config.yaml
n_layer: 16
d_model: 384
n_head: 4
n_kv_head: 4
head_dim: 128
d_mlp: 1920
vocab_size: 17766
activation: "squared_relu"
norm: "layernorm"
norm_place: "pre"
norm_eps: 1e-05
positions: "rope"
rope_base: 10000.0
rope_fraction: 0.5
qk_norm: false
attn_scale: 0.0884
bias: "none"
tie_embeddings: false
parallel_block: true
init: "uniform"
init_std_qkv: 0.0271
init_std_o: 0.00415
init_std_up: 0.0271
init_std_down: 0.00214
optimizer: "soap_variant"
lr: 0.00225
lr_mult_qkv: 0.5
beta1: 0.95
beta2: 0.95
lr_head: 0.00949
grad_clip: 1.0
warmup_steps: 200
schedule: "cos"
final_lr_fraction: 0.03
batch_tokens: 65536
seq_len: 1024
doc_mask: true
train_tokens: 344100000
steps: 5251
dataset: "wikipedia_en"
Each number is 500 + 40 x the weight over its row's rms, rounded and kept within 0 to 999. Layers, rows and columns count from 0. Numbers have three digits each. The size before them is the row's rms in percent of the matrix's.

# v: layer 12 attention value, 512x384, rms 0.0544, rows 181-255, columns 320-383
# o: layer 12 attention output (transposed), 512x384, rms 0.0837, rows 181-255, columns 320-383
# q: layer 12 attention query, 512x384, rms 0.0394, rows 256-280, columns 320-383
# k: layer 12 attention key, 512x384, rms 0.0394, rows 256-280, columns 320-383
v181 088:494542435462511518529475513526435556474495511525531495541543600539558517495540516535463487447465483511543444537436560487619453470594505502512506471480487396494509472462507516509534523451559443
o181 093:492602482537532470492479508511484477517574471467522554480521456432499539521484528505461490516524508474493508514551482432494543472533539501520469501483455454548583479497484502563482587502534449
v182 094:452490583481396522460505485539535490462517498483509458517440577504444497460554496542434627539544457506470515438512552506469544586497461499490504505522506462482522512458523529483486506483468571
o182 096:555488465486487485544492410480476514454483570540529441537596442567493444578463481549615540564524521532476465556501534560429525479472487508482525528483553492469473507562463551474475473470494490
v183 094:505477458553511502477518517504461449538545483470538499487462545485519542526517479530491492440463467457543481438512465486520456519512453431523444498450530461575454534507483540453505477486477464
o183 096:484522419516397521522490564479563461503499532484536462531513479538513487571558458540524511486519511472540489516450492583540470478540471440484502465473555503508476573515488536528485360560540540
v184 087:518565534518499513541443549563436486488575482498504476451547529499525500473554514469496539462583493484474471479483469511420459496433560505480591466506474473488563455464472465512534480500549524
o184 083:554524510527486491541484487454490495524484374495462474447495540444481504506540518461519472500504473492465514396516500470548532484504498487522538509497481510478569542500587491570486618421526418
v185 095:543478504500536427520468532461502490486554457496432529535539497455506467537554521525535573472459597480493464480441482548497490537521519519464460470523519519559494490557493562414471508523566534
o185 098:433502471541497453546494502556535486525485467490521457478514479472576491504529516418463518476487500429501500494450519518507500509522474501526501542565522422532530490489504569562499500429463532
v186 082:503524548507471465500461555479537553478555475507488457446498474502413499529445485538584533489562511510462549573474467529516584551448504485553511459456579498466509451520459439417446518470573496
o186 084:476525523520524477547528470461530471445506572558550538457527502435454548551504517477490465434467455463497527483508544488458542507486487493533505484497540519544541487463538521499435580457592559
v187 100:587512453501500500463480544454491533495488515453528555426500509499513459509490562580527419467430442446500429522530448519542445551520470540500447476496599474479468484487523508505460485484441476
o187 100:505534514537435490505485500461497486489531462484563568499625478530594464518449553515493543459587497432442460520509581538476476525523517417464469517510537569518488442502438542527480574550514477
v188 098:527443448469475413472520543408526501488508464508523491519579426494494463569463600472460575513420460475521463455435438482501479520563494574534448505448443455501451473520460493552456434478511536
o188 101:537470448527481511454504472516469465482504450500529457443546587492502493469559534521461508503476424461486463527453532468477445508543452563522519480513487505479490522523467487559519410511498530
v189 094:497515534525508549395506546452520570483536478520491480510533464492435520438470499488518498424455513515531516554448532496524504467586492533555564530543542467489565487562497543438496504532502452
o189 094:471507584563515518463551577517571501459545467582494540493514501418474506545437504494477420510465569495527450454464542541532534540522436405495396472425539515541522493492475529496559587503567498
v190 087:517413501560512491484550470450519569573536444510441529574534393522484440491527493584478462544542540518603497546458516499520479487537575522487488489523518519465489440520555533457488539541572489
o190 094:473480543536484448489553572459486584499589415443453572482523422515504481531342454496437546570472484491512490503493464536478505529534483451497480469483495528477488472437531522546533671525456569
v191 091:463555512473421578485458545507530478523562472467473539477520495459531533538457452551521602453605460546579565435504517524473501499545513488578522429511559441590464453569560443454456532548493577
o191 092:444501514477450490465541449504499456565486489542513463490486544503471487525514481531505487530486487387501482569529503584501425534474508501462506500504558448519463518548482465507465623440476470
v192 090:497475542470487563550489489566568491465544464490521510525501542463525553506552517537458555418471449563533509520550523484458559548491511494540460509505502545422551444529586477449497483434560577
o192 091:508545506477558492581551442539469427488514525525529464440547571480502477516476508553474496467553458503500486534572522488420457525472510536497476501472595475442465458556432574476494602491467525
v193 099:502545541495533507506555552405518450511560531467535495502485446533468528510474479439486577581483430505416504402526500452540587554475453584462497488511478485474519497467476496506450455509457488
o193 095:607504502525499530503515472539512526481505536490533546525543460489483458539525493489499459483507467485450438503460589465460493551429466458519414517457486511490469475536541562517558261549495481
v194 083:483491435506536472628455551528534470555563494510531505528513530481515565543518490454500514424530552509555453498530457493478491495493524512472414488471451515517481479587429512474517489511534475
o194 083:513542370498514471545471468580553481432512489427575428463538572531545520479583472456469496519559460472471483504538462474569445490520464557525493483519569496477529499476518554562542505476477565
v195 098:460517492439427505442490443452539478475517529509553524478484566478515565466486498476465521485516482509510507514459415511470545479499471551517507529432496504541554479452510506573531469441391499
o195 102:488561536494527528538533448491484422406449524508533490474468559486529498489482541516564483453459428473492460597545483434483537421493524534505545496450487477473519480461413464507469517506484520
v196 098:518491524424524468504546577441394458483454435535503517518503459512564547513603460460464547510516545594489491486503509506535477461547572499503510440488506444490486530548506551461502499457515492
o196 097:506523459514508467428518523546454494562527516501495508538411454491517573480514451487485483516476427452530496488439538435508464444587477497519506453501480423514516498514538538489500385498461499
v197 095:483438504513551442494556594526556532516550530544513428531540522490442514437515478498485509427519522534513486519485555497493467499449538490458511573451438470540555542499542490529499547474440430
o197 094:489417447578502495470526508524513491440491515511561512456525544522494551487502417451505449518479528473488577469516455557577545486528458486482497501499451458504524469486510480489536628487549524
v198 095:460500538562469529510527472443394517530527412488505450505549509535499514469566539482510449406566582457521433475537492504462485500511463528472491500453507477488519565518438528463478524555551502
o198 099:534507430472481550459485519538532534487461463441500460517439491529500600541541466491491556503452483525509503521502471425521495510513486481473527464495526588450472607511485454524486458500470495
v199 091:534419473521483561533550538450446518504486523482473541576503465520513468453534439431463459513509540506434524515476521484466529517489499536513638447415465483471482497440551453514509467549582483
o199 095:491524494503489536502516506551407536495496413470489576514409461552514530508502466475463465579496612515473588527496515463458460491530533541497488515464465455485524527470517490512579395560483492
v200 095:528522497523519502470552450528512520503537479505547483558479379542481458526400508418471458565525440514447465505504459418507510424487452354588538554476429519519521538505552475461530491525569507
o200 097:465502487433450483525492535473539494431503474453417529523452485489410435479404477480468485482484532484518514579436552489486502491519466481516460491564429484562488450495555477551523420480475490
v201 098:524447467587526511549439553462449522449531515441436480422440527424496554464474476416559506514429481438560536479591478477470555592462495437502533487438487520467424473486425437526455480437491542
o201 094:501563507538519531540566543512461450484463466543530544523509479483504493486524480399457485427473432499518470489468467514477462550518514546520513522438487495471545445536513469537513304542480578
v202 094:483469438506489565539471499547543489448519492490451531502520515446584524463512500480504514452486484489492550516523458488480482558466554568521539503474474520555548507465523541524600485463538517
o202 097:463442482536510540597493497464527552477547574519575514526568557432507485476489496458488513461515493542497449533528560544532512461530531422514514481431511441488527399501455528555464583512431572
v203 099:464493484491502530522472446524457488480409546526471531487482528525499519481540510447498493497542515550490502553550462610479488500410573480503531466508518460599574533466499517469496469500517511
o203 094:494527550545476516549495593477513498481492500542449605532456422531506464519470531514543517566474479510503574505459483529425509449535530454499548479455493474512559487506511495484500419511503465
v204 095:523561484413466432560528475532397546442443436482446592545505449528480498514552471552485445512604511512502543456544534521567454498477466527558529451543517482470494485542507476549566508433529527
o204 103:526447535480555505423506466508500470598455457572434502524473447439504525497466531537492610573516487501470507442508521487416484468524572494472529444499498395513523570495479458493503572487391465
v205 092:491491495515561527494556532534533511545508475469473503575414482560449540452482478433547534445507483484444456536570498530534546489441400452535524552514508497500576498459547479548452458451548442
o205 095:541499531501566513508489476525483468476511503511534503534477506466430510564462434446523468450525498498510594464490504503455564503491467436500416542546516548515545421513539490524517616498502471
v206 087:578501477380441457453477433546514502456473452500506490514430546493521492546483501545542508504488481498401539434534525519479454478448369420548517505507539485484526513513597490530512518500525554
o206 088:501537518501502488485573484482461436548522475563500486481455472467521477499453529485449532477473570466540488571504530451399467495475540503489474554495472430529488480469411484505494440492432497
v207 091:460516501493429501420523449498460484480457518509436486478468444515515418496536514429472420512521516398463460556507443526499435510526470423554493508511554520571537515445432512435489499540471486
o207 097:484498525510471502503474546435541495462580493521499539549464450553417524501472542472485540514463508499514559447495441492490585498541553489464484491574480498509555498489555417511467478487531430
v208 099:571586456536547390532574484474512520515450561490461490508500460463502498450442524531528451500525523389502468508513544531537466540487566484444506540517517511469538572533509424523536492482473492
o208 098:471465534501537477488502584484498492523440418431447505565554438541545521512483544547492514477467507499501486464476473439445476521469500534421502525479469463531470469449540458460534461541515503
v209 087:481454450508475524493538504511503484446491470499496515456484500485580474586563550531471508571478464467564496417464481463491438517578527510541467472436455533482487491513483513508594476519474555
o209 088:452468469530473478522464447479521520553501487501499441506510603455567468447546530486499539510524452502515484524529528493527424512488559504518578464504484467495458471553444505502460416497442472
v210 088:478499496501497510446492467571443434545527495490506502512450463474441484562560539526505517525511494554523537506502469491541532521522465533562543495558477437515517532531507520522500494539524555
o210 092:533493532399527479548469484459507567541551543462453416542527522537492418460456563547581545476522538567519464465541474497519528497483481494495615483532484491494512453526528476417478573488440488
v211 102:479376523463466467492550457510549539564453503515512447553467490546456567504432514508445525456537521538495554464525517513474455460490476533545503557423397477523507545553499535553517468414530523
o211 102:498522396430500489429501465534468480467553532448457422502504578503466490520530433529470541483526552570517576510532519393504417416483405520493607504453467460516538451508476468440517554470490598
v212 099:502536490388559387539558537500593528487535506469509460539479560525514517511527442454475474533533522494484466426528498541553528442489467459479445574517463501495617560504476500541499496491480429
o212 102:535440516535545509505524495498585534484509509448488517515550551492443537537487469540459507501564513507567496504516494394481543509494529499546463532466511531490494478482524518492545430512514458
v213 098:513461484484435510498472455559523509529536494441534542497507566522520455461496537572463464507457506512470514437485461537462462499454561502549431432505480504601513516419542470505468545520442532
o213 099:488558602451457435459519489494496502561551492549509517472474434527495514544484538461498456462469471437421496522444541473470453499496526464456492531456467523485540525464511463565463449479506442
v214 090:501458508468413467502495521504555480521524451567517479521500539484512488502561500552562471508592510442506507441459539508475452512443544466451415493511509495479571527471578492474540492545522526
o214 089:462474442473477424506474468428450477472440519572582497492492502554536529530487542512498502519466452503519481552563550562515521463459489534472490489462477469543457523537486538525493604497479549
v215 088:491497467464507500550487461476530566501510556521427499530544442486572472509487452572513475508508527444531533519556465533463470531482481583492485550552528506501451508516517492514516531486524481
o215 090:447459462440526520564481544504580554483475532508489491476562560555520503479446512469527483525534503512553566527561570578458535529549529472445603536517530441516497451482489504528465574498458527
v216 083:469548489511629464453541514460598477510510514463498447454502518468554467479473493541529542486441504489484425500491496475475469473557464552523480517530469507492515446518501509481523526511466485
o216 091:513462540469486545474550492581525530561549496427534490519565548469570491506532418571449474494480564526564444532491515472499512546517500554516481490498578526441475462520485568476517421546488473
v217 082:491447480496531599497521450456549499501549509506433511535489524534531487460511537485574474481462481447504483563497470530503491503478467464526519505522446515545449458469497498476467509516449434
o217 083:485461521506470514527517445561563515496553534468505527502483470503509534449489498530478555476474475524509593530498498583474535465470559507516479526542481528485513426493419489449448521499494511
v218 096:466497481481477535489513452569573502522497507450506469540477519519612507549533458503574525426503525478527522454498577500404552473490482478490519493510483562514518491485502482504505463594608558
o218 099:486516513455457480595528517491515494546503487525521345521535521443458422500478449454477446379535544471533444409511488465517468512494486460456558525523430472506445498517504580513441476482518548
v219 100:459577488555524585465464535504471458502490540519502484462499490448471545493535536514547516532404487479568468522437561485515554554600470453471486543474536453515408463501514472495442516533521468
o219 102:507529477501482526438499523534452525491512404449515486468520467524505538535606468502477487542540552458497436493443482645519497540556450458552461490554508538536492542518513502498443577538593446
v220 088:549407498487493486544525525492515489502506510502461557516517481487510456530573463553433494473478452519553541457565440548477499480467447520514449544503481567448488459437489509510469456553427456
o220 085:548477501455445501525495505508490538523447484579462535491486531504526505530469488478475544483545465528491524547435539505463436490506507513453521527497519590475468558483463527507529386583468499
v221 093:458541527494514509496482527419482457484486471499500471489518560527493497514535461434490439510548498493446558414552462509496503520425509528450571566479457476473509491530420443575549491548478482
o221 095:550498525462498579491504543471608501525463488497448439504397550479514474429454478497504424500522433468501536484551482413527462520482487552483558473417450448449503499515526515492541437502509535
v222 094:460457471477505487514536515494513453477510533492410447468490514510453452494422449498453444555504536492491483472524498557506505543466510497542438515508451551594494489530485487452479479503433471
o222 097:510462539516479482481564509496505482524506504467459575466512514579536477484536400572492500544515504507554521487483458429475472471461514523486528515451487501426505519484521468450568362480562554
v223 101:513514469522456415504484464587476458564486498450503525499464488536510526522579508512504464534494497503470430457479486551385485472566468490568483444468432507506490504413465458541466546500450553
o223 104:540527512412473438485446447514489502530509520513487452536490441544510572492461588515569567499478472534563474581459520499451490449530535523510504504549501483506529513524488484452462415527534444
v224 091:509496506494510505447565491521570537530546529508495519483535466453473441550469465588572535496498505444532536515424512456460495468521487500566420496539413497457458472541495518523520506549529494
o224 089:430455545483500499445482464540531512501474452529489421500540559497558478480522536498558478470477583499508488480508487630567508537488481538496444469613563566470488543506457490502526642488561412
v225 098:437483501449562488518446519429549521555515466508496531509531462504556554487498549540523544475480562558526535483444414476469469465511528479512509529505456472562531477493497535581529471432482507
o225 102:557474487532490519443553527481472483492547502567527452477544504489505476432541507454475485541441503501500493531493465516571520479582519540505522512466520424491505452490511428514521503511467524
v226 091:543486527541461507481540464457495559553490508564508452474593532470495533451526524595481502402536569487603509553513484468486496474476502522441476559447501516482447523522508554521505513524511508
o226 088:478526419476477479515517525446468521491437543465510452441565546522502507484504525490558512456464511497453429526467464607525532459534462467424553469468485593488402473494411476510438654532466537
v227 090:453525400553523511452444479521492398494531499447513554527584437478505506478612549525477488508462505511471470504425503539494458528521495613490495450532436434486412412470496456521475460498522529
o227 092:573503543496538517448500477472470535521533433529561523510594509471538551518561494528490481485547555525505371423425577546501438510516469435490500453466544473502470555511569507498474594525510495
v228 097:516576544452455500461477523407484534462472503519482432516522498543451533465461472492470548574533488526402449526540532527530495535439462563497541533485581456493489528558470464534493484463526525
o228 099:573569579535588494470524509537543382497513455482471503441471480474509509499475555553508495550521485471467618480514572395471561488481447531500440493470529502515536480481535519526538698463555522
v229 088:540603531568529411516558529569499454564517464470534537508545496540544491529525548498461499463486541451489391484489520457485441512545536508464460516480439476460492564562488574543544485428532556
o229 091:521507380459540531467457484544510500495490441455576528504604514513569501476524450508540538534479477504499402462565412479644507528555506522486449457532535495501506491526487507548536457533396488
v230 094:521450479514584513458556495588527500507503506497480389548509486488503471504530537507574434471455558463587506534422504523443452495533449447533511529490451492508499564492490465608461512515492446
o230 094:528428520486518474477492492515507506515494523436529450500451551482463505489483444472506439435492539583576526465482417585513508516504503485485606494560440568536533515495477434432461462510522464
v231 080:425479436449509510495497462492521525529468518474485522485507493438496490533527458592439487464452508459549494473506446490531469536514511469453404532486445435517472435537491584467503509419471455
o231 081:465519463439513532452463442586512520521526563476519524500579493509588478528584493567491609464511533444468493553527564601532440448504506511466488498536546557494491491532450542438438581552460489
v232 091:496508510480512477509466485465475518420437492545504487573532507485470473544547517454467553522403500497517446551501487470413594548566476491476534578468532469545533523478434546519495479506495451
o232 095:549554435569492585484489488494532482444523472474502494499522481527482507464445503476512451564512481509565505547539445449527541498520506527544511503498558527491552536519445548508543465521559489
v233 087:519591527517457518425435587503512489481463526475481530497449470528550521513488405459539385506535514474454468471535601478489453530449540517469512520466533498520530551481487506501490470477536559
o233 084:533562500478567456465499470491490471545505513492447541514482439425464478518473485453428455526492486461575543427484549432567465502531476497540437460497520489573562486471532517478559434450511489
v234 095:475491532484479525553481561503469436568556487490570529498494555501534509536564573485402533406515455465486493514592400460479456496451455564471466487508473457437506473509506580539499482434481481
o234 097:538534401417484531529459453514483569505519526419535528450599564488565476562533527543501589486490530453447512536550517498455461492507494530458536531522563507469437443532546530512451563538425547
v235 092:450454557446499466569519506504454506492504484519479505541487543458551536511550503480496580484531548516516596465516558550557511482504488468515566537504445433478542496499507540540494542425511546
o235 090:490438420503490520504437501436511536480481536465501469533540474495498456496505525509498562448472489520487481528489496549481541484498510484472580568552460499457479512588517461484430619535487528
v236 089:525493422522456492562491451562518573481460444451478490505438556479460496481461501468502499488531527438486476505556453541493561553465527436515534498471487526520445541529520534456504450507592520
o236 090:477478431489437487610553485497537481494483511526541408547576573521482439421517490418502493452544497483517515501560491463505474522490514460476531536471479491498526498508442508518471503498507525
v237 090:570461463446493500541427483546475490489480530535420488450426427455551524473442460510574472528518518491488461544527487518483476488485526436559508435524505540508525475446501486514528507508574483
o237 089:508516571475554465492535456505452451564506472561463511486489466430488467504460513449420464486497516514488589448478499478486520531534557500501503479524481494515557443468530485515498499501461484
v238 094:490442516494400419498444516491497502473451546509508490503490526488498546528402471520487490555412541458428512420500482533472474484510522428521481580500484499544528503512430565469535477463525552
o238 098:490536465472476425574478508455550422468523543509554432489565510520492388444501576518520495480555465414509558508535497492515522490514464522526545539536478464500525426562527512507495414469570541
v239 086:494542492510459538511414496564567510506506447541503540483452575554514550536537474521496500512587493541584455453504451505457534511493521559498463463501543429509540499504531520437517523542536577
o239 087:495523500436509447561489451535528527524469531472522415553487493494500475513532548504506557473536462503514460546560527495531414502516517530507509496531570483485486510502464537489495681479425538
v240 094:505589531499552547435529507424500577494442451541526451504532447492505448541494495408470484504455464403459395581496455505490496446449529522448505555482518543499520520518451503512476480568486509
o240 096:516494484553504497532459554407560550436492488414476538494474512519459509451461514462490513502521513522489521481543464498471569500502471474509540503546489528573485450510537518496525510518522461
v241 090:479498507526597499493448475474543516527479477526530532451460467494457521481460486529521471495482498440580526532463512507524447556543459484521515439522577446458560455530522457477467538477442430
o241 093:464475559537522496426509488501462504554539480613531518476433461496501535496537515498509520501441543503488514514443515627564540478480531454529451488482497521512528563469474451476478429524551543
v242 097:542567508493524510497469539553555493476447460457519524428455474441539547589463533473469529510524420488471507530499441478475469532473475474536564576459482518461529501495535470533560423495476559
o242 101:503533467452491498569475516446536431539456434467434447514550603423516450502497556601469534449553495560549478533500533465483421487502450528525542506530516547523464510486545551525464457515496446
v243 091:536495494496503518522484418537449452458447424486594482582506619568539528530579524479488557558519506544505453452512517504541471445522528493480464519459493468561557559447438532503526478520525463
o243 094:495551462485447497533435496480528504448537484465487461552414469506467469505483510465511508512562370507485500539577483467471527446509502521485548513492458515558528552562474516551495444528459487
v244 090:525473467468480464526530492534476510477459497518474528457449473443494496484494569470554411479512530516466504553475537495475462474480552476496466466473525566552518504478510512469535514460467556
o244 094:429499528557509445526498498542557479474444499561438521537536458397508504459508492436502466480446462474564446464426489447539482484546503522474517396432441507541523530448427499576468408472483496
v245 101:499372521567599495514476496517566588548541500501475457511503442523413571504542555567505507542469479515572531538481495532535502613525520539499531557509509508473563454457467487513476508452510489
o245 108:549440556523546532531486519438514539467584509575524503519543506488477442504430531439489494521566512577471509483466533640499507519480472434507518552488531542479542409495549470487492664543561511
v246 093:395522491469458494533436473470474514467490529514512532535560539507483511518461434494434447494566544533461600443540526493548572447476558553525530503564470439495495508498512481555495532429482515
o246 096:453435528484561535440499467535490519534494602579469525534454470462474568545521474563468539526454560473498520557521541412455459483496551460503496528459481496467468559478467434498478577500456542
v247 096:471491561562503523487513518449490468505507565475450478531425421458490536408446520466491551474459457467529514478434529469431514521529483472526540488457514506524524452503481516465429531496501551
o247 097:491496508508510514480497528526501514457464531516486471539547449470519441504447506445523453514433448483473433493498528557476530448510477550494410462484517502530504502503499579500519463478606512
v248 084:558531531428475466434559467579489462529459547529485602470523542499442460512479469550471469515498560495523579520525531460532448481595528514543588514492487504431473529531524596507574497498462476
o248 082:426547501448483506448440508513485507554494538483405539538533483498519463475510560533537541479501564495484439507481481593508477492533567504459484499499523534471449521493401430450468540580483462
v249 088:512516491471493476454500511458436525508493509489469454498488469492460471475533502471571425473532546492509461487506462544531498541489498506491535521475568493554488516485483507534431532511574468
o249 089:509549498525491502481543541462540493506529481445487532528412442447460519507459445435466499484507494431541546463455496501444467546519464448505524519487511479540566500471532424540478499479524492
v250 083:495462483498520500562442487523524378518560545504480498519528538502496468469563439519389516530458532542474508466470506475450550516462522512461401539537462516469579515482484549472484482438394512
o250 089:494517500489539515534504509548471490522520525476509544487550429481534483575447507568505501530469469468550529555510493481505485518468520545494471519457567466480481517527476580467538374501481485
v251 092:499466502458457478497446513483403502507515471500511542562570505517481528464560528551499554475505525535489480576418442449462515487524462535562549490487525528506527472465476565512607418448481501
o251 096:536604460498540505515497450612439485493507448494515546469502471484540505514463497493517543590433509489518500475525458419533516486519482502497564506493527466462533526437486564555502551480439485
v252 094:577523499528540504477491512537515471494485481448477541504424394500515440546500603499493505539379474458468424520442518459461469531469463468525507478515514494552548522454494468524475456570461503
o252 097:531474525530502509521500510481550476459527405450477544482546466425484512567471525478498424507539491525532457485498514399560484530500496515541474487541477511556561494439524524536480307482550417
v253 102:473498458522479501532522460545459444503521493418531583522515451439521490498435470467458577528485503400470456420544424461381471520482581460623452450466442570562518457526548493483462487518467563
o253 100:494543425475416487523492449477462468468537439495465469481559503554505438520481435532462439493496506393454451545540512447436450508546516488446489505520492457508525491510523569540498364446481498
v254 091:441487462492507570482478453449537505465548490473406501537485413466438464533509510446549427519555462474502538529434532466496526511499437531520517452504495503568486459454489541516405499526551487
o254 090:502481564533525534437524399495534551459497523532527566501464463423457525537497497433449503460504561451488553444443505551440527596474535480550433465475485527506512522445543426442463538528563508
v255 087:546513499487393495559541508534514510506476506485571516483473562520529489538523486523491549531486524497489479493555487501492524469512453432445474536533553503453521537495509519412526474543512604
o255 089:484528434475441463545530537436497476478479462422590457530555514504440486527513484470499523495558468501527446508497489468526462495498538443453477557530540498530488504513485548534484499500518463
q256 084:524469489541499511540550533453525462474523528526497419534509548538502413441474399552451523462493487513470457596453529452562396484531479537501476430538611545550530478439522457568523510476520489
k256 093:532543460450487523466542462510510417477436500487567459544480510473488552499532552513498476545484511572536581498496468529520510460486510454455551525488521543534555517500480555482461477510532498
q257 080:488544527489539508478456503530401508521473449463479568525511443451523598530548479503504487467501445484530537433522452483536616452507485512550498504507438456485500485504529601478512524577510527
k257 082:487417526474565423573551541431514555480480523493456594421513506590508488486403477558553516526465522516540544432501524494469513484524461520534469480506557517472487511545420418536537513429465473
q258 095:517509550447518563470521533551479533472531491494497533529494495523495495466557391563553444502522502473610564437494450433478521513530540507444509515567502481545553524437517580561490500515540541
k258 088:463525468526504531503514496528444443513517496486504515465508488486499444482455489445459546486462512519498537513519537425558498502513482476515541441522553525456513501538374469467486452483502497
q259 088:433498502474513587508501467542463534516514510488528457505479500409454556559520498402432522491527468523521506457514508536451553487519469455501520427465489504424479549538571497489522490527557479
k259 078:453510529485506437504513495467551486455441526494499548428512482529449551502469458526490451432552507441503532456427501472521479493499488522507470473499473485485510482499449416513553524515412538
q260 101:506466469558473543387479518531529497481438513421511470524437486436492473512466573478464512551510489516518521439516518607501488450485467475546482532471531532438494500517534466460475509589493500
k260 091:532459573549536427501528500498451563518511507501471555499445515512540557534450462530546530501499443467562487457484489473520484560543486548466521523463459486512494495478538453445547512531347490
q261 096:479494518513538491504491559483491532525477492512476463572470529462557480512444475416450507477534479522469465525500580506474472543566385473520501522543516563425476546495521461498536498471497498
k261 082:472511442474559469516474493475489505448476497416543477478552558519457572552437492507477500527546484535495534499450456534511461455498559493470472479478564441542509541458467532519600547461414515
q262 092:500450412491480540490527486489499516489480473458459493485490507486523478453491513383447468462554500537494397522530476534503443512498507439496530518454485551494437540555500405479519470472527590
k262 084:511393522454479477539472466487544435513501551495474527492510570562528542490502488524515560396537478496505501560506497468503444542502523419488410572477535544459564432454509444493540498558448518
q263 097:472401495530465521478518537454532519460483491439502512497538478494563519448497577474494507469515458592516484541491503578549479562517457404515505532499471581513463520547560410475456500507473554
k263 083:522462485473525454492527523470463498518472563523513473423491486541449519506600523482516502505549469492476556546458450497515428487503506517486435507428491522489528504519500466479521527549510456
q264 101:538489439485502502530437439467461484507595483462509500448470520549494528466478575451434525456502448479496434446583499545503452456480490527436567500473499490540496555502456548478539534499508549
k264 103:518417540540489494480452501500503545527473541522441497520483501520517537503517481482511524464531470536487499527499528573454555539542522448520516560586475554537494488483451431401569519532487478
q265 097:462493505503580528548522448450533486546478431513491481516502580524484614503517482507538462501545524534507502461485545403513585519471495507478515460522497474468482463516541539496502507504531574
k265 084:521557507474483465509496518438520513485571422539515506449466489430488498470481445388513536484509510451453467452495521504487501387496499465532516507484496470495522519480373484448529515532557545
q266 094:513584503505503442503473530519509453457460534549532494498505505512454583488517501546536497488457480514528562457468534442512566480526480576510457485451488458519494454504460565545531508508550407
k266 082:491529521555540533500413444526503475461458549533480492603472481559534518527540475480510485578504561491524494421608485379464519448491502455473517472504514499547494548494516474589513555457520495
q267 101:525463456503483541447486561514464556547504482511500560455495525471472434538454500423463467477528474519477536509493542520568434519527501462538468559505479494413475519523598439550510411462535500
k267 099:477561532553540480460521430469460482473520412484572457475543445488523491539451434535534450534393465498488413511511493503431510399480510516468591528519481510480509514537456574486504520495476500
q268 094:497577437459489492477501442460460476466483468449526510518479457511542482464493432525521537480466504456540478415475497559478503484485475545519517485514531431501450565482428598460458540524422530
k268 106:419391453475526483523588514467539478528455560526447476507480481534537590492574570496526488436515387548538532508512480570438504577513492513503512512496493469507475416453557444486590504507435572
q269 090:532458535504530533479528508429489475494457522519435536543436453490437500563509456450498508549514550493510560453508541555521543524509508448473520497493529521442533490502579460498492401470586474
k269 110:506514494507546495496478504564448499476639420492535487495530475557457528514487480485485443603468431506447494479596482397483478408484489545526493482511471510537520611490491499574519498491503517
q270 095:456523475481544510474532457490496545512542499542539500513440439428483529505480568429497467463489517513530535436471463492475528546473491476489518493447536497636482530482482480506542566431528502
k270 094:474494540489509535481464506438518441490405479521502520438501488508511463461529442545573458498496497404485444604481479554420453515521500543547461539547517557439467504489501476500528548514458474
q271 089:538492475534468512542498557538483551517441456456435474507491490539468519558517472499421525456592480565528475548469535550522427514522521422489517507568506540447528547495559414496540470521525468
k271 101:567500526547457507500525498471457525473550446476557494516527477467476513450456473539550473548533437500489544511450494449540568437506578519534523494491527468434472588558453561503463531479511550
q272 094:474549483474538494504523438483486443519539518543475506467500506459521511468571444458482483471518505477562462430500509561493481505430468507478492533450487473541457495527439537483503497488529556
k272 106:484410513479535467492512574489575511544482543512559497462538533475504497506517506501547507449445470533570527578507475583462488599497473551512501488514479505533535474469537543526571429467511535
q273 112:496456464461573479481480587456518479506503549609514479569532421430507520543532537479405500481542510480539534498477549440520488570527498522481483482533574554518554491574486530497484565434569570
k273 120:495422555557442518469522437429424516541462517529441496517539556474573441441495476434519482488489526526437512600506445569499540421451498553577575517505566479491459499473468509500522494523507461
q274 105:522546575537463547483453457514476492514456550570466530506499491505541480498500489531554452441532490437562544495491504472457477433493480534553442519480446594503495430543482504551465552547444516
k274 106:486493519519510445549530528467506461504516532474546503475504516497512495497572512430446511437435432552519520493514500636471488568454436514514562531531512497568474509491570488464513507418528454
q275 114:508559552512538511476444503512496467456473555469520500524513445477445450530546505483418463432516442521456507473480453531528512506567431550531454538487532478571560500538501458577536584511451514
k275 124:520496565538505486513570444483489486548474557516498432477500494529526584510521522497549523464560551474544548618399527580462444537453532461508463526513526521494466466503430503528508482479522445
q276 111:458436486475490531508529555526478548516471535491530453508497569500548495535508417467449587468513494482418465488482501529463452531457543450455547509515506471415448532463500513458510552524514517
k276 093:532529537573561511478481439479442512467425450517563460471430508515474493502463487461514511502559558600438480425575415467510539442485562499488470527488473396523542542422397506529533490508471514
q277 105:468495466490568490525501537480488542492511537520533465463446577522527581548466505479478492489500441518418500536562475564475497532477580546527513490501478399502431537463455478518449449509527492
k277 082:498436523487504448464529439455538432498576543563475456461503481468549416502521518506557459485467507531579574497588503549492492551533556515521525528468520516471563455566549521548497501433519415
q278 103:467497550507540497510538493511464457552471488464538438525535523480530550488578505510529509416548518513557455425515515555490546497505492450514451531522505560508540420455414569576480495415474553
k278 106:486520480504514486552481529468490517512506628512577507487473563472511445506547445494454589434535484448501601605494561508433419492470509442486486594482522503500471449555466567566552520464505507
q279 110:473505477530479514478500495510475546513453506502527506469523488541495558518554431515485461523549447438495583462460560435510496391534473552479483532469501479517442483614557481508451593472488480
k279 104:517465498538580519570526527424466446552543484473518468465517509559479576530474532516500572451514430449561541528487514546429540458498522465508501498518435490489497509481490488449512479526419544
q280 110:484499517520512525463533495462508457553453525508519512553459438472508470442518383457520605495548510504508549484416520563489445483480471481510515438478508494478543534502453465548513456510508457
k280 108:535451458497453557511563507524520478501449527501549498480522466496532557533433469505469542471553512520552535434438455416486524550472483456519404497460502514503540476479423473560496507506488534